Weights of a small GPT-style language model, trained from scratch on English Wikipedia: rotary positions, untied embeddings.
Each number is 128 + 32 x the weight over its row's rms, rounded and kept within 0 to 255. Layers, rows and columns count from 0. Numbers have three digits each. The size before them is the row's rms in percent of the matrix's.

# layer 3 MLP down, 192x512, rms 0.14, rows 0-191, columns 64-127
105:154151118108164104114110087138124104071093130102137108124129126132128077148132170177154116177209118093111089150166086187145125093156166096158185114155125137165094150130125114151101057156077134
102:199130118135095130118133099121116144091108116125163086143154136093187174167131107104060180136170184138129074105100145117142121110081136145123046069146107181125176157078102161138135138100074112
097:160092090158078157194103126076068126165127140090153142098116177114114126105132046102180114097120069120149206152194110086098067131114139074142115112143157111125117184135121102086042130134119156
107:115178150119142172163177145108150176067165116181097134054102097085085097106125135102150132098077149098125126139138166116146130123167060170119151159146141114185152091123134107151101155117094133
138:091110147138139125159059141150092135110115103112105155122157109062134112102141111181099135106083164115143101145118145127080161181140159127127161102103144133132119126221160123103112170094134130
104:169052148095150086168165123127123145087132201103166145147096182102167082119109116114129099146116146167111134063180147108105145174183097104115144108105153081156145155104103139140197122121165137
097:158130139111101158130187105136161144156107072108175146116088131148120138152087159052095150115105164116067097109098165147150145100134097148135086180090050147189141122131182133153142142155082142
094:138165113145110079106121126135099140145123142118133172158142078135126134175165170150073129116132146171082077150138117137177113103121141172168120106192194086095066165101091077134142127163162140
097:175188109110078157141125173151168115085116179162130121148153116148141129148126051082188118127137181107086094109115127116136151106159088159144124137177156168103107188059116117108075159113067096
098:179101117178122122144085112143083143166105130159022170092156084111159133122181197185128082108069110141179060060112154098077157104111135115213167120133131120164145115101102169107090136088120166
093:098159159182168101157094138128112138089148151155155135150129208162154174091096078143117057114084102116115156179075113083131078122179117188145095090156105121202100100131108143117136118152124160
105:156133114129173077186096155128140104162154143131062057093158134157102129083104173190122167109138106113134116079194111082111128185141185087166129136113104115190085116203164086111130144159144117
100:148124116193111066136076103114186104113075110131161155125120116117176102108092141141132136141089037106123132122095122086151166111149150154108126129081136138127068115151110105195201116148124092
101:095071140124095141161104085089149123097131123135104115111119111129139140081107187194170147153109114103141115132122216130142161165123163155158087115095153135146151144133129164132122160103127126
094:158151119113174112104148119157116111145146118168066173142079111152108153177109110164158087164087156135102126135129165127145143132176126110097093177143093133099118088132104151155109146110142123
102:040127149072100169129114181129119169106209135095159081155137066107143131126164057102103163149177167164170127137127152127143071104176078146165137147132115117146096091131153156119134156136135107
100:068170137102199156155147162141136103074144148172146119157085126167089119225130149092143109039150144125104159128164177134111127089097137164149104116124064107083072123170103080134152135144151137
101:120087091149164135137131140128163105079104164108163121148148143151130080100126088117170161110112064114099143103087147159143108162124104091146140092128133040096104083102149148096089125136101112
098:174101143128125098092141083183091120100062129124158164172117129204107099121143164122097141081144114141144161170113102188152118111072175113128147137104138148111087148162104106121126100140152129
109:191104145119128100133114083118134156163085108109098129172118124149155142179127109075152124181149187080092093100152171220117127062137123136133098104112131126156106134062106133121124094148143122
114:085164142153190130149124141120152104067116137152132090098096143153167183085105134093127090052143118077140126138108152150150182123181084132125169134146125114113157042123068094118163187133168145
097:148107144116156147141174142142187159135126134126135113118149130137122130150153130115149121109042119130152128171133156106107120151097150139137109134156077121109166155122154146116086134172139135
092:119109143188161129160132124127166114154140091128098123134111184118102194149133079142154123109110117106161120105125088158101138075153151176126100204132144137163176093176152135127180091122105131
102:128115110104112101154093155146106100075125132156129138128187100073074122085081102200141068193080205171146087112114055128153049163117161087137194079140104087145122127181123136105130126121112161
103:057105114131190111138106207117153123137119162150082145135179139179104122119103171078105157186166117097165122156143122059118128176104164126089122102153135188102104142104109177121198103099065106
091:081133098119168111151145166157186177113077139116158181063145122129207057092053108129109179162130114088126145155101150102115134147122197163165153099104144147179093117199149155176221035154120180
103:132107126106114131177139140124121070146145145151108114125093132142151108131175139135111146094129068155144123157135086085142170142125205141127157154129149165099156083166181171115193099180112101
099:123201083111062147100149112086114102129105085108174185117151111100165140201141128094168134197139087108051088110122150130163066130153113150122088108182111113110159189082117148163196101111117156
098:118070152095159106155133157132167096167181160126148099158182136104097105096076165158143148137148119128177114110138130129141099161163103196099141141046121102182108060109175189181181154134060174
090:128187124123131139171155129136171191185123146155147115161103096135137127086133147128127129134072135110084099113168108063128120165094109155117136155115124158147129109144053132211085152145137145
096:176162115155100129105116126137157150187177114128150105079132131147107153140160119099144120169128146126137179088071107098144145105106163156120085144140093171107083054100171119113118132127128110
094:101142114093178132149159179138096108143097146156103101095131173179116169114113119071120127139122111155169116092162086096129159128125121127118127135152219109123120092111168116149111156208111162
096:135091138141126080110110137124142111116138098134148100116105104113102178123063142146160140115184078123125069098125185124110168124134057101108114166100133156134101108150109168079118161124153163
107:099080202153090111144082081111161110139152110127153155155152165128107131186117112160157106186154218135048122172141158181109146131148120155122109099145130122119125114151125159163152153121115085
104:126123143173108133182145143108068144175183119115161159114125101156077091129060131082134116101137170155137151107150128092107206181180138094097148129163141126146202137108125054126152119155120109
102:108164164103155050145157113094141145124168116130112122144130145168173155185208067101150162062110144163164106173183085110210129094179104107116117140138113112124132132145108099117158159126160129
099:083138114111089095133174119115110124078143074099133117115123080092115132174095087106214130202207151121079136147113155075151109164147093075131116122175146086190104145098056143141130136150173136
111:127116174135097133121132151173142160107149100097140136160101158144169157173157097126101170115066132113136053118140142135155065095153091119117061113093145163091148079140131187125121147113123105
095:090059092146111103117146150116123156105141050155111126116124089124148183169126048143153124151075124143082096162183190105106137133105138107108082146159188145145119215099121155126101108120102128
110:186102116151162088123181146092146178098116129137159146122084170103154062185141155148147137189108062151135148112138190127096135119119162102114112105148127120225118162157174146116129118111097123
111:155133119091182126120117109110128083142117092132106161061142123105088119118037089150124146148122095161092132162099144105173071078132150092139151113106150136110159130121118079103069131147185140
100:159085171112150139140120123140060110134164121135186135094145099168116131136114089159170140078183106160165155136159154164100138097156128140120086098079095129168117205141177106146152158104147123
103:141106100128163151110188083161076088132092159099104140114189195137112111133155139139118169144109203130073206120139123197060157125075119134155117085124094077159129135122107144151169116085083052
101:097078129165122089115128129171148115093192128160104112135116124113141100098147055107136095108132107162136127111100151152114121145168079138105085176054142165150133149145162147118166149119074085
098:089175109087120126130103136123114122009096184113083109155120146103168128125124153132142108185192120141113128154142171145121125098165141150208143123147118113117109082147137137121165104095201111
091:120135169067159067143167151155120121089115158126131152138128098184093129154117110091106127070154038089142158152126073095117123136089068173106157095089148150109131124087086114163124132113151112
096:087150144122133105118170150130092152145118114133134122087151129115135125113082189139147118086090080099121158134138174084171136137129140095167144137141148130177127113185138136168131136170033156
091:096081127148071169136171130087116107084058142159158151154139180154134120117076146122166189127189168130142110098165157142107089159116125116102159173130174153177115171127085168105145140141146100
103:101136123144125193151122173172114175143124113148117135121096127161088105107183164211057148076112129116147126079108136112082091153206073118118162111168112159147105164127145106149153159092158142
103:112173158108149196162131124147089158097070124106198107070112138144105141142125138115112147113176163122110139117151143132123201158111108179119094147071120153073143097145109126087178160107098079
106:097087146110136166131108174189093114146119140142160169076135160137116136097100110157141097131172122133109184094192110126142131151133088102076087063119105122125147047149109096110078140142150158
104:166157160109095125146175142098118135158159129109099162155124155121144092124145196144063095144156102103123160124129149111133131120132120120100150141122102124141124147128173120123110114117071161
114:072150116075134139096132098100143144170140090117077115171165135118125094138132148136080126211116126135127103113143102159142110165049075138125181193076124140210182106175126152170198119166108170
114:080078088101070202097139143124137104100129134148101089134108150154170094139158093094142088130086193140143184115119116178067170166154099159179079140137101126120145134133125134121181107145122138
097:111138146147159151111132159164174134116115129129142164073070149124167083186162175092127133042177111116113184211157121149111137072184166139170109133144097157107112077142184104177134162114094146
101:180184100100143110142133107148170067137174138183145135163129133118181149124098075189145157092109154103087095184095105145130136093149057181177128093176142149074152115091138133121072132126146125
099:163186139108172118157150150131083130150131119134094137114121094125145125108124150117153158179097134169094093107111091151117095119118131121120128123111156163176109183110028090181147181120126133
098:122090122121101155146100163161128171102109097153123163140121118152092081098095137097119144110115194129081155163158102125132091166149112137133134100151116092134129105110133139099111139125116180
099:110146051143124126155197158151098161104106129135123103143169181113132126153167164110131109116026100083159106100090118106066102133146084154146183152114086137182147109145107100103189144117115136
101:078144095139059145112157141127160139132120121132120161191153139147126185132147161137077112092125079133172071115120154147182135122118072084122150206101144137095140101075155099092132118165118089
095:147107159119155132105151154097091096206136119159116130155122119091198091107162078134076135182140145134125117135159143129177146160122089089137129087105057168158140181132136123152135143083212188
099:090138093065227203102101140122121146158151155134129117113166141168105124153114113165190139155141121147139140152128110121066125102109153119104153113091133177142126142086120166158146149160102136
101:139157161139058166121121144093117126070159095144125135080128140106161130132115129080129165140156172136154108175074192166145151147139157120128064105190130101152110151148175116110179125119166116
100:109097102177110125097087126142056132097163095163173163163123139106059063139128160084177085117143162132119166101154116075072165101079155139138120153132149100105085117184121128167112153142093118
101:128113103090182099079094156144128145171094122134139089116090148084166125126093171117145141102151161093117140157088137200153098113093187203146100094080107087153154181209139158129146141113121149
098:147151144055172184142042144134078097099209066183073129125135119126136130090063142105138146186123091115107101138103173147107082139163134113123162150190101113155125107113106177137110138111122134
101:120078160162195091114061142150121097071078077050123101131088151108154135096186116152087142187150119183140130122151124077105132170077118107097180119108103154079096099151096123192144174135097097
103:144129095146134120069096150112129090127156126076154170147085100119067113125152077101104135132129165173170078159093136134117185118101127189123088200114144099158163141148105125154114128116058086
100:158111122087123131143080096116124077070073158114115105091081152134139185170136112133125093128188144109172108176117172103100139175097137150176131108094079153115135086159144090157109170098073126
096:204121139117112103106106130164108091066152161166124096137169118113156096146123137109162097144108201146150105163155138153176138072078094097118155112155150152090107149124150180111085118155167141
094:092132134136131154125102189105148124169207120133095104150146146063181108097135160126131122098126177142145137083160093069171146174097218097147163115116132124103080167088125127081138122107094155
093:155094126129101103126138109076139126092137098096125094109101169120175094177167178190126162134122118116182162079141158136087076126115121153141129154160115095179101067154078129088086140129082153
098:083131127138140130148114106143098141042064126172176121130111156150114184124127095127097121113100109083160216153190187096087132207112132159120182163158131116104150167153113154142161131094113122
106:092085137188143171045171142115112109190064090111144124139109116076158133157115126075130164126154088116075194110102116138114176091095101138116075170135109125191150091041132096158089186082052139
093:137112126058114177141055073161132096096116109128128149148070166115177159155156116106173129097132184159150148092154200136149151167137149149186147201158120125138131103053081116150162081125119138
095:101120175118109103124121133126138109089183111118162076146133185093153121099190137169120149197098115146118130144138131163066146039061139145115188099107096104110135096116108143128164145152135145
105:083059137059104168083159097124200120189163168105160135124091157100085097147071114079134137090111111109120150107177103110161133080146143073064125103189120145115086139090145127173135113164129126
096:119150101175132044115141117166135131139130169095111105147130114112129069136089131108097057236137127151144121183111160123101170103163187154139121169109179083173113110192132138118124178130183101
092:090195091144145140098089108197139163174159168195167141091105144147118093103115127168125109176125032123166183132178194198165103129140127124096136116157102159119095133101143103086087050127091136
094:159151159126137140127125158090120131091114182137162157116138157090133068149080110057140110073097128135137147100101140106133169117159147091166080111093129111104146152154124089089134118122179143
096:138146136094132122163060168109099139108120138103132112131098112107121109140127126129117132110100103138148075134060147106142108152136129129131132100117143159172109108088086135083106146102172156
100:114140210149153140142134118124127128161114165144149164159089099137103126115117102130147161161148104083112132125105114105080079122140103172106070152132123113114136149204123160127112174085117095
098:141144158116192169129115128155113116161142117129130114137110143180142100099075110156069193089085133136156127110107141130104082098134105041134122109156166173126137133130124156131137135120128058
104:199093111129119163110152122123179201187080155108124119082102171140119118138158109166100097099151188161118161149065087070116180107100092142167124110127159148114066098174153154119061127188129132
092:113119063186157133146157105125118149186146149124135139203106097125112174109072143145133187136108120067112174121158152126104122118146143176103151120117138155144164105143122153155148126143143148
104:129118154162110160167144167130136113188097146119122153129089111122132148117113114085161115134109113158127098142091094133085197104137128124123062149132113138164131108151085124153046127129146126
097:074078125100114078152167101101132148091131085093161125156149155058122119111093087100163124106182195102101133132128112086135175181122168118070179126117154130110078140085126166070188170149162162
095:132158151197140153128131106107072124140137158074128065127139117091191125169161156090132102158177125143152126108107151150102154137117132119171060158085092109150152162114155164146124115113140097
099:076093121140108125100160152100107141078185140069111152149113175143149144093097087195118154131085110146126144153107124068143182159160127153132153147138100119182157146135142121155144153139111131
098:146209079177145101095120141088144151147200111065113137148109103097134120133151103156133107167116131151111127150172130180158165146154064171180087078131185090147119200087126202128183131117133098
094:132148125132189102117080157156148097164121134132157103178136110127157098141178159096108146143143180178081137130167126206141137204085129177155108144096077110114144147102113127081110097187160113
102:106141128133133167166100105093138129082121111087142173143114129130091133119109133170100198086141111098108086104093149120158141122137122149119152127121121144151168058114114121105163133182149193
091:100149113099127106200088147117126087100172147143164118150102156104111124133089188121077089084192092147138159118123158101136127088130096127067158111107137095076179067109124153139143118151075114
099:055155118141097223085115172148145145106119103175135130161150158098117175151124121046113086127062205157110084123148112099116120173181181106105136142140100141159134132144097146153136055120086108
095:092129158130112137168134152098144132146103134138153148148087119107100190145142054199101180131152083167118169117101146169129023195133114126148123124130140152110080158107113106171167136141124118
106:086166125170158104175107166159128112131160145111136095131078151078129165162105086115157106090104121129150163134115175103132137099121123057120166163118128147131153159100148141068151097138084133
087:134199116143132122126113129100126089119197107147131100165100133074102110085138138126132107100143092072139087095160111161153210186094079100128111146174151130134114159154129100140194110103093129
095:154143159144088077128139130123186148131171162173062174133091142076122097137078120129069132128158063107131117108124120151163128159084121095125067111136143119141122056102184086072121106157180102
097:101091176114094102110153088119156106165208156108146109089134137088153184154140119131122125100112166160115133157077119187098100124094061186156123170106174156182127110067103157154163215161117127
092:161092166142173096157129053100095136084154112057148132137096135132153139108139165130136131078131115070122098155077168135131121124164156129113164136087162078101136154149149146147198133097108087
094:110085100137108116156174130134115147150126152165164128101155098061135112141114114100118124101164145218130088127145126166114115110113119065119082160085132156126202125131151156114128157144103106
108:107113126126152126095117164110135120174156129165188111142111097098131138115087078151143182113099124135135110093102138205137043148159130125143104151124162114121144106124220155122138182128090086
093:102103170136114131140083123156106106132102110154125084142127176159134118168087129058178135111112148152142121115155182184108120159155099147137122100172109119147143201162192138064142115116134129
103:109160150104098084126143149112111160070173091106130139089188153126134132168200132129161134167221078078073182166134164059112163135144094117146117129133087154166106161172165173120163169127094168
089:146142106087126113139125141144080076164160152063114098123174143118104182116128112077133116211138075120106196148181134156192196135164155165142126095095157125068139094174134149168126085132091130
102:103188120151145082111110147170148057212217091127124134149095121147146140105167131125139163127159106157121148193064047172133108120078145172145092119069098131137112109133097076122096104116086114
098:169116172108171212095112118145158147120094148130121105129149142190141114133141120111187112169148090119113147094149097142184086137101133086156083134156131128162137137103119088135132112088174154
115:017097133125133127104077129151132113088094164074182071128119143126142074138135136134118151084090158116128150106106078217093185170157156141109173134157129105145158144087081139074104120081095130
095:165181108132102159086108095151094142128088093120131105153060134131112167162162091122158142110145135124139096182131112146157143120126142088121161150146181092165139163076133156184140106117104138
101:110103103133051095130121139186074115101141164137083167149141135139134122115126158175160120117127190106146165108141132104125131143132121100150127112121121113172124149199123123140136130133164159
101:128126080165149088132133172133156084141179201141104145093214096148074094149106148131105114068079151101114148108155123132132144146082188096153150099149089152219159138137086169085147119144146163
103:047213160165119109128138130107113129106150145106162067131133177099192087120112121097177077143103084105080152142170075104079129164154152160148164136146080124188128077155141087160133142139181091
100:116137121164110158142129100145106100116116153147162136139154169140121141132111123179094068043142040103097083118119159173134174156138112123083170146094149089150115154137150099110086091093072136
104:149131134094156099099160160105114123184021123151137114103118123069171099104130189142127161163152139066132135093160107128112184138121118096100100151098104167154137171137091138158115107165095143
095:128122112116110151121077088131075105075084149130118152152085191156106181117067112149132157089112091118085183152127061136109121200022082114103122099189138176151159094121118116151170140108145120
109:206145142131120138093132118130126150165109085175094103171096144117102132126147083157142106153071187130073072079081145147149104084137131114111113035146156156129104177084125152107131096143109099
099:141140097083148137130171111115117127174146169133141131114160143137087111109124059195120122179177064146124101110122140174089098181151095167128143182091146129158119123176097106144101168184118134
095:166127117140163147129114144164148147130130141151154136146138156123138106113167134136115130165076079165061104136164148114136134129134042111112142132105134136128090129135120090127019136146184126
092:172145159085150123133167106204143130163115217083146134180089092145171110165116089080088136184114124132109129097177134161119114123195092145131119126144157119095114120142139122150113171076184138
095:061062155172146141143137142099154110117114133152193091134086160113073138109121072148167160154090103117162144105110113144107110166189194134130083170149106091142115114130169122113209114136187145
105:147083150081170109093122167188159104133066136202108126152132127110114152178072131135104108087153077092116104126059073163163096139148134162103094138148144097213147132139095120145192199137141135
099:119143073154124156129143131113148120140159105079198072140136123111134150150117133080151151178173087168142132155132148141174174157096145147147146077104108154136154100097184170149057088102113063
100:183087127135114120127128132124125130126082179127070118128143158102134108137174108133080133148081180089159122123127100174106102126058149121148110134168146158099085143128073146138114160081128131
115:126111135134149120171120101199061169127180153144138108120135141097136088145093114136133117196062138116155118186116119106123083138144148127130096088105143153095136127161106192120154126078110159
097:130130104104093094092168072164098187144153178137119173096145177149135116146094190125142153111114137133104155188078070127111105128114176066107158101041141189141174109120111129132117110115118153
108:125156155117120174128087092099135117064159113140153120127153137099152108099092092130183137068086138116156123171141076166097174119175125121149108085110152130120130115098119149184134098119122131
106:106166163102105094174171097202150075109159095087135161139161108096129130172199134166123160194121157118131151133131163050169119106050151139099142183135123093109137107150178143147131070076107144
096:178107128126091069138147121092178163127129165154159127131110149147173142104117120116091100106155120133192120059172161132164085138146138069079157164089086178130089202129070191126201154093108160
107:139120136118155065176124128112148096093162096120115156104137131148131161131178133117174087130113187164052083156130075084110146103108088105134121132139137146128146075129156087124081130141147178
106:118065121130119145115131184101080140142102188115126180152119112154109161131142154140149130160122068179088090135115166077180147137064096192108149139127145173114146093174174095173101182155098110
102:088114120064156099159169117165189102124131106152205116148153176162140171157165121131101164180132222118124111151097179130134107108143125135137105184175127115126096153152126174143138159117130110
094:114128085099094154146103149110119084161162134116160166136064166110108054115158151147180170132124118083105147098125151086121113139162135137129108135153110119138112183089114113052120093101091103
120:088161124132127140137121090176141101169133130113112170115086106173139151137143114109097152086121128153108127119130165106122151113112100126128121174164153078076124153074110082134178120107140110
099:132166111132154113143160123072138138092106119143159167135123109170036126164175146103109096174141127140162125129097108172180126146167143127105110118121124149126092069115079176170103145128148126
105:156150086058145110131089119182160144124110110133165139147095099147139179097090194114101130127079101111126118129130152188167140152142107124121145100098156140188099136152157139155088155157119109
095:163060154123117099120109080133156114084120140120129141159139126158131135075077178136164121170144071119109167115111172110114148167169163131117186090113124244142146150162135148136135103172153129
103:213149112114078139153095063134125140145082089099129134143147156098187099178115143151148133091123138149163094139069121175115156124158136135071117165127134080158156113166135185127201134091133104
107:105163143119144172143098084162071164083162165125156078096152109147098168123137161126076153179166166140160106118124143096127115156093075135148157076107096142132115170091114140176156166120137163
099:176152108125121062155172128079064174150123108085153148127102112092173095165105118101140051136087129182140131102164125113123092178169151102102116153093139080133159094151152161073132069121160193
099:124091103126147154105140154170097126103141151116157151157208153108145199160141142082149070081110131154124130128155139158098156138117137208147098160151191113169156140100146177129183117107126147
101:097151157090087118165089124126113132100165160156193171113111138148123106144138068103101142118079160142159158153158149136112096091104126136123149101118158098095122128088099106063063125093110155
098:088106063139130057136150123107147132151141159107114080133128118118174128095126127138125170079183150088155113089138085107116147096140167115153121124139103102105120202122101134100143135184078134
097:126210085119107114118131109077129127135181110160168098123109117145143143214132100144111155143140116171125100128137133136183107138174159048151203084138077184092146138139108110162058134080088134
104:116125151138097109153087137107152121147103104119143108135123117066105162109072134121158124115124132149129100135160090144056100145155073084143118095086102168127168091139133164115108126130197069
092:129154161114085169123103098109089130134185144163089115111173116118150149128178165101118124103154079118144134123166162185102043138150121175074138124118122090168135110141112143148153158128139098
109:085138172129112118127111154102194084121149063107148146098079118154116142094127102095128182129110145120157023117082115066133132112131166157134085172105069088102138179166103130092134111077103130
102:153168107118156138145165140145089138147090128110116177124142107153160145112147132166142145197174128204136087120128082133105086163057093173129150140094145103115159105136043133124092128217068169
094:068067153115096125156085213175164120185134122102097095123141156162109119094106115086137138107117093147052175115136132132097189155098087089161131147148120139156153067121109112074170105114095160
106:118077146128146145146115113167187097150112123115107078141168102071128124153147131068135172135117145089104103147066087114096119125117162108110166167200089155072102067148087142143138124100077150
092:089219146069066137154114100145118136220105144130057094138147116155159152093118163122193144107183086177142114169121077174120159188088082116125139125125131037140175125123174146118168068072144129
096:245119140120089115164160182062071145096132174154055113114120133135113163142114113121138178176110197172083115146086139148096077184116057074122129088096123132088131163193091149134108110134137136
098:136197111140120115143155130179107145134129090121089072163122139122103136125154162112126146146159132142152117131152128123136089138156131118146200184135159144126148182126142119130118154196155132
099:104069100145100138153152091195151133076040127127129113130126128120085106072126132149093145086147108114179117147124137143167123119131082118141148142141115153123139144168163084125159192160114120
098:123133112134124114118140153163138083109106139169129140126080104172152129142193149140127116128128110142157123118107102124163109127143156097095120105134141165116171124124125130135105114159097089
105:191119125150147158124122128147132109090181090187146061127169127157131084149167139108156168153198176144122195120126175188133112168068172149123086173152116102121092161093117136131171159125140105
099:138160133090105136096106101204131146117128094152145086105084104138116145085133129047134097079145134148140185206058130057202120138146114183109110167070110139122136114114121124119126149119090117
092:082136116079154146101107129113120144008188124099077142143141086181096156122137148129083102110118199138144133110117171153101134157152113118117135123154153152094136025154158099079132113135103100
096:078124092134097126102121134135141130092185116040120176113111086120139135133203140143138132132135159109164122109127074124199121133124053144107090153165093079129131173101096108145162116189084128
104:155100085165111182158142115174173159100088120129155129116141149128114079176145076117062144091153125098113148033128127149098146174123126137117123112173111079087152107172119111131169151101064110
095:147124180066186135104173112106108123117139160130162141110165124085096097175092116090204155140105131111126083138106119164158157134179164139145099159122116107100161086151144114101133101059162141
094:145069112182119159141141140140176103154119077090119126140161076150105076144155108072136187147124140073156157090121189085142149126108104167124194099159089113134106184130091098069114211107112162
097:147137169143112141139159082104144150114103109130164123057137138118143134132184127092110114140168151141143122155150128141177131148119112135108094142138148172173124114082087124141132112115121115
099:099141124124074199134140069093138096144114146137133122168154112115190162123179105130127162114122069143088115107136171166093117099120088171221137141114111119164113140175138036155146138136064104
107:152114154127147157131162141148136128152204111156117085097161063099163216139081110099094132091104139081185098169115103139108134157149156147121171164135166139068135141115120128089087146126163144
100:178123145108132133164207096160105104117097101167095134119148124132173128128140148126154136139113147151165103173158127138137145088129129123145078096154125163086159166089058153103191077128206141
096:135155136120152160122103172173135130129136126107155142111122146168114159115099130123058156112187141074144135136100110148142093078094029116071122153133140160094064081107114102105083142166154113
096:123144127146138124145081136142137100084156134104109100052100131105148159165146122074136110106171148128142141119141141155115131102094139182053127120082155116142133187135154151166099065104124112
095:105173093141085151111107217170135099109142148167121140162132068111119106150105157176144138038099161064127110162105151160088133124122184132211106071165112117125126181093128133086134150073160166
101:134133128123150086079139110121148178167115148119104140173159137145166079147154121113104116191108147138113198162075069129104152104077106115114116134097144167164132158123085107143122126131137151
098:171110171120134103075115116117111112116125119173117151124156142161108129037100106155129090156111091118117124157147097140181133041102165139166155156107099132157127112099067158101114091108122076
096:063111100123093152176128111145089145152162177099143169094057159141085107107076189193130123141105146170148140092158073191143154145178118154075115110128152127160061147119076123197184118144086166
090:129158083121141082181130134108125128103037101141139092115130155145160073152086114094115104060141176129120119092091154184112132103074146123107136108123137135076142085145122068125107096108170053
096:176162128116137155142130096134137139117141157133137119214155067155080158169132122110083135147040153092153078111103151151158113100120066191124079123175104126134154162151124085124133133127127128
111:134148098111156135116147072147098113130117119092065109116148091148149119109202098134136067181102146167100151084160094093123131093132130151132109138137134125098121149106126142182123107093113095
100:138087130100150093098056128136080113155137092110194121123143122104115139108074147132188153151111114117101089134084113115173140109174186180145137107075126116142106142141100175074183151097078120
097:065120145103132045188163148116155173114096143126124147111114093120120103148160105115117121148131143154185074157128148113089147197147136135147122152153191133125140116160109153124135145146119182
100:163137082155140133136126092136183173110089131133148111093113142133161137095130118069161088125184145167118145154087155219180153083142146170080169138166107125112089181107159132140147108139129133
095:123065140136204124121125131149078141127120139116167147147101166104090132090147142056153162154126095117126125170107147180152167177138153150103084096134161110168144105119105150091084183089115137
105:123174162135162174081129130053210085160112055112178147125153131115106158146143100109074104095154171151099087186147142100120151127153113114101199101117117142085121128163105135107152152130100133
102:153125133108127100177104173126119132096121023068140135130091147097111121123119145143124104137161141146101056110158139153149117167067138127120075168110126139155133080106096112106189115119086100
099:168146092128110147141108129168089185130137136133112105105072167138118163099167096103124184141152111163145151146198140163121137155068217146168098085103101130090131098156127143156142151149140105
099:146135115125096116107135165066126143084132152116142132117126147119142182172128120152150190077108156183082152095095136084118054071141137136107087077082156130145175135096125086111178149139153129
099:137106099168187160152119111095176150171119131093170165114082186092075084115096106143105127081100165093149158116083201149116143147124128148109129156081157178118139121150114176102172133130102143
098:215128102111075130144157117128091124168103120105091147074176109153183089130147154184127101150106114092138115114147150184082157157146119063151096118129063147188109138171121104169188152148153137
102:126161132127115148145136099069104087123075111125136141148113119123134135156146163128097116107158167145116134117118167173117110191116114087101095100115156184161108086140133130103171129108083140
091:110111076099111104182125139142186137119197103083132174071145131155083110147080141128125112125108110130082108134110130102142149129162181112117107137128177114164139178128101187229141145125138128
096:152153201156149095115119135101148105029106091144121154142130138103143137117117113120143155169157125150168233126137199173118092125139101105157136111160095113209173107136071139131196203115151111
102:056156166093101123119155129122116108121125125125113078113138162124127178098070138109202129175100115154131093146151124102098072189134131117140181172112108138086141111158167096159188076141142100
102:121119164151147145117153101118113158092137097117145170123169105062129160178124129142191154102174137118150129113127125144125139094161184192192102111088131110134138140107206109122123162144126112
094:171130157121156072141144096102155145177157123137100168105071144078164167143182059148135071131151093141083118140082126108112140143128134115153077084117130110194107147130113126152073196113088093
101:139151124106052166183098136121195200116156202102115106131096080145141133145096082120143096047125167065160140162137124169109173075117105138130094191122146170181123148187127070135097128143105183
092:201062144121143125137169115070087178158136088141122133113145122112055122145167160176096112147112112139161142154121150093167144131152066136069152102161142135167152096166091109110136116182126115